From a checkpoint of a small transformer trained on Wikipedia: MLP 1792 GELU.
Each number is 500 + 50 x the weight over its row's rms, rounded and kept within 0 to 999. Layers, rows and columns count from 0. Numbers have three digits each. The size before them is the row's rms in percent of the matrix's.

# down: layer 7 MLP down (transposed), 1792x448, rms 0.0337, rows 1493-1504, columns 224-335
# up: layer 7 MLP up, 1792x448, rms 0.0402, rows 1494-1505, columns 224-335
down1493 082:507440468505551546436501429587578503533507464556510520527442532493508515557504544564520553535504493411476519497553531497531439495541504490533431447534541468642565517472481463439425414517601557431548538474477451504441513512592540530499469431441510495596602441503455426501407447500547422516580541524542457509474572519467614532404501477535
up1494 083:444491448491472491494519498536534464550469516543515468447479385517484501542536506439526440585446620470522521499578489473512484475551447473502510565563460541481464482541561574481540428562487470469573562459507566507566579591493474481464497558411565472500472610459516543511361490540477515458481552491490488498481439590460529492552515528459
down1494 090:541487569485532515522442502533449489466524516464454509458501505494560441506537502612443564486553480532459495417464555496510427565457588548444450542511588522446470551531574561550488511450569465491474499609487478417470472434507491451470538514494496539586542473515497489421467518573506519497425553479447371472530435531423411574587569471509
up1495 085:500554575444428452485552477470439535500534496452543515447492392558454500472468515428524507515480600476434445525493531441453419537607487476457515542511534548470484562518605544547457508461511420395518459575566535458552484441512424537447480472466581508544494482539489420481449420506471549507371512544511546470527390559409543480499578571383
down1495 086:512513479493530461472523394569482571467488578516485550488534549525512471512476442526505535504592544483427475533518490552455417378507520485402504541545601478506472581514433395500512572521414530447531478493371469500492572467527574494561497649411462504610519513482533438569533532533463486558466438535537461509638583486559412506491493537466
up1496 087:507569538607465483427583481464519567568471544478537531482478428460449532494488548429512427490492539488492459498487466532493512494483497493445456580485418590425515520476539522527569594510486409514464462496554567480528523536555392520495534538439533554557401562415501486473485548555498568536429486585497481494503485564425562489463608630417
down1496 083:566508461553571481333553574593569534457419441631496503391502500569529497564578546457531606463538502367469475441459416513426502526498490506518509550444579467380528526495464448450518547459540541542419541571555485575499526503564495546485466509548523527580543459533539526491558470544415484510462417460445484493541474450444350500396433524420
up1497 078:475488504484552509479495451522508534561569480502459486471562502447394567520471544528476477499396491429477470494506496523474535386469394470436502507535552524496521455451508483404466498534560524477499468499461535491604503502420529571590548468466486512445432499490450513590412484463472452695662520457538496407528471478405441472529550515542
down1497 080:505477468523510517454498549406448532463588502455494571446460517397545456483542475557533540520522533539527522508383525581464503521496484540484448525478560544514463493519453452544458471398469483546506374566509525487508514427487540476457524438468456444552521555556550493583487558416463465582521445538548469520524484494591479596452437548522
up1498 096:473504484571582419463516485547522492499474496483506418484588574481487616446454509455543543531483449513475520430474577492491492472582405483527475454532455490578508436504526384478548401626579466445545511538489537457453500482433527485345405438458567423567552430559489519451495408460563586539547417408494471537549506502489499505566543534423
down1498 105:459513472561506473449487536429515489467497450518565528583528621583512514514487492408561566485495526412468483517444372522485525477478568495527458461470541546554511488500473438571480448568495527523534442556503507475443479412483454500488417529479465474503474521525488506501549579526459505526526550551402499517585488526467506436491514496430
up1499 119:515469543556554535571514504394472525574460476546526484523487488563488548561498528379556451592488580492441507452466444545493519453402493487501549524516525457588497568506548485533495484673532532545626392498496488479448516481492560478474520421442498597493494541430511490494428435500517520567477539461467417505588503544563429549528525535539
down1499 116:553534483509476447418511540504474451543522522497510544539518488554474462517486442480465462500560492456580423466472480496418459459443557480474524508568466545495509561506485594453494501479560517417484497509407483472462447488474520479495514451480425566578399412546451442519540494570474537514467548514414435513507475467483436496602524462452
up1500 086:440434433524545474488494532453453565535507559508568435520553486388440423461490456493539476501470563511460533511543589467491554556508492451520480616540434451521492437421440457458503463549598478540489507437499482543536489532388521520535545475490570515464500509502417579483463542519574570468525443489471526393462532445479466472536445500497
down1500 093:541533532490468503470515527548549488458459536428497472418494491561524502567508546407550519550432555588576498455418482502488501535538520486428506502506473573467494476514468460506520470507407563527426596555486544482602519454525523482511560465423422535584444467548492507514538460546527480479504487555466481505522483576436509553491504465541
up1501 102:444503555596444464460547519549527417455481502550572534467528518516548596478552577542600526552574551502416571537389565488553560511470496469516453477510465508419444461506591486574445564511492405444498456545459551569473522514527477551440522505486513456440418393448442496470503469440510454488429585519546541395520425492562502494502414602488
down1501 107:476588521534556527438553405491555447424510415504500459524435499536454503523466509417490639535351490527518497557537463522408496504507490433520602533408457542417457478520567396447508469484474551505481448549555510501370556535506520531437470512483499545563511493503432566505451568506553576548524480490492509388572536377625547526404531490536
up1502 098:473439522553506407472561377508557453498367465431446491532534524525511478521512472558573551478426580436541587556542453519482574492549510450442559538489502473479487554485478497502572551445597540506479553426439466452490520504511526360530565443522525431508445497514474472497463522527449609489502519520471538509516550567428511463517563498495
down1502 092:483453551522512555443423608544478476522537529400529536589478567477551522518539473504509512514554485539474493540503528522484468575438520478561507487519425455559513482462426526461487556611461506522496498472539357479470464450478443487465525486487520561498542456488483519506547466512585405529598521492466568470464644533511461456519479508520
up1503 108:443490505527539439533505503486470378524480587460499525471515496562508529525481598474546518535419493440540484537512635599445632508525532477510487496509474465480440595531579535481451532454540494545562480487469551488383476552437480503458516527565564590485432489540547462516444513453558527471370475512435453496502449471454471394471512504422
down1503 099:503548480509542491445526471422525584454445499485489511539479621488399403576507523443516523473520508512517564634470457442521470555558531506483406518414442595557566492507513533521452478529446546543450526554507529515428489478482500515558542534462448471547455462536519513483529430554553440511450560457433397467522525486581518592456532478500
up1504 078:483464555447474429517536556440519506408445531439529446528419586588507396544500583527530498499538523498415479505399525511443448462601521471463453486412495561531508516409540534500508531514467473409552490586510544484489531414525442558544468514459561536514463521448550542494546463534541484493401496494516481490513504500579547372465561546435
down1504 076:509480459599442508525550525463525595498517485372536506444499430588503488580593510475531532507510551483439553588615468517484437517567457495487490486481520496446507471513549457535445429398591537460477440451509492538519595421460563426493432558443407412570514459556557529536508568506501489552435446385541434508477539539578435507497513489481
up1505 078:442401571482466469495504436445429511527451548572560461469500477495441415483454471489478515532555472556553467574514524545462431481575431471543414407463531543573509575582575542540482490519505532565514498477483558430496449478478422508564470474559513492561532584431405487505415519547542541528442448561547577532567477517351556413413614452537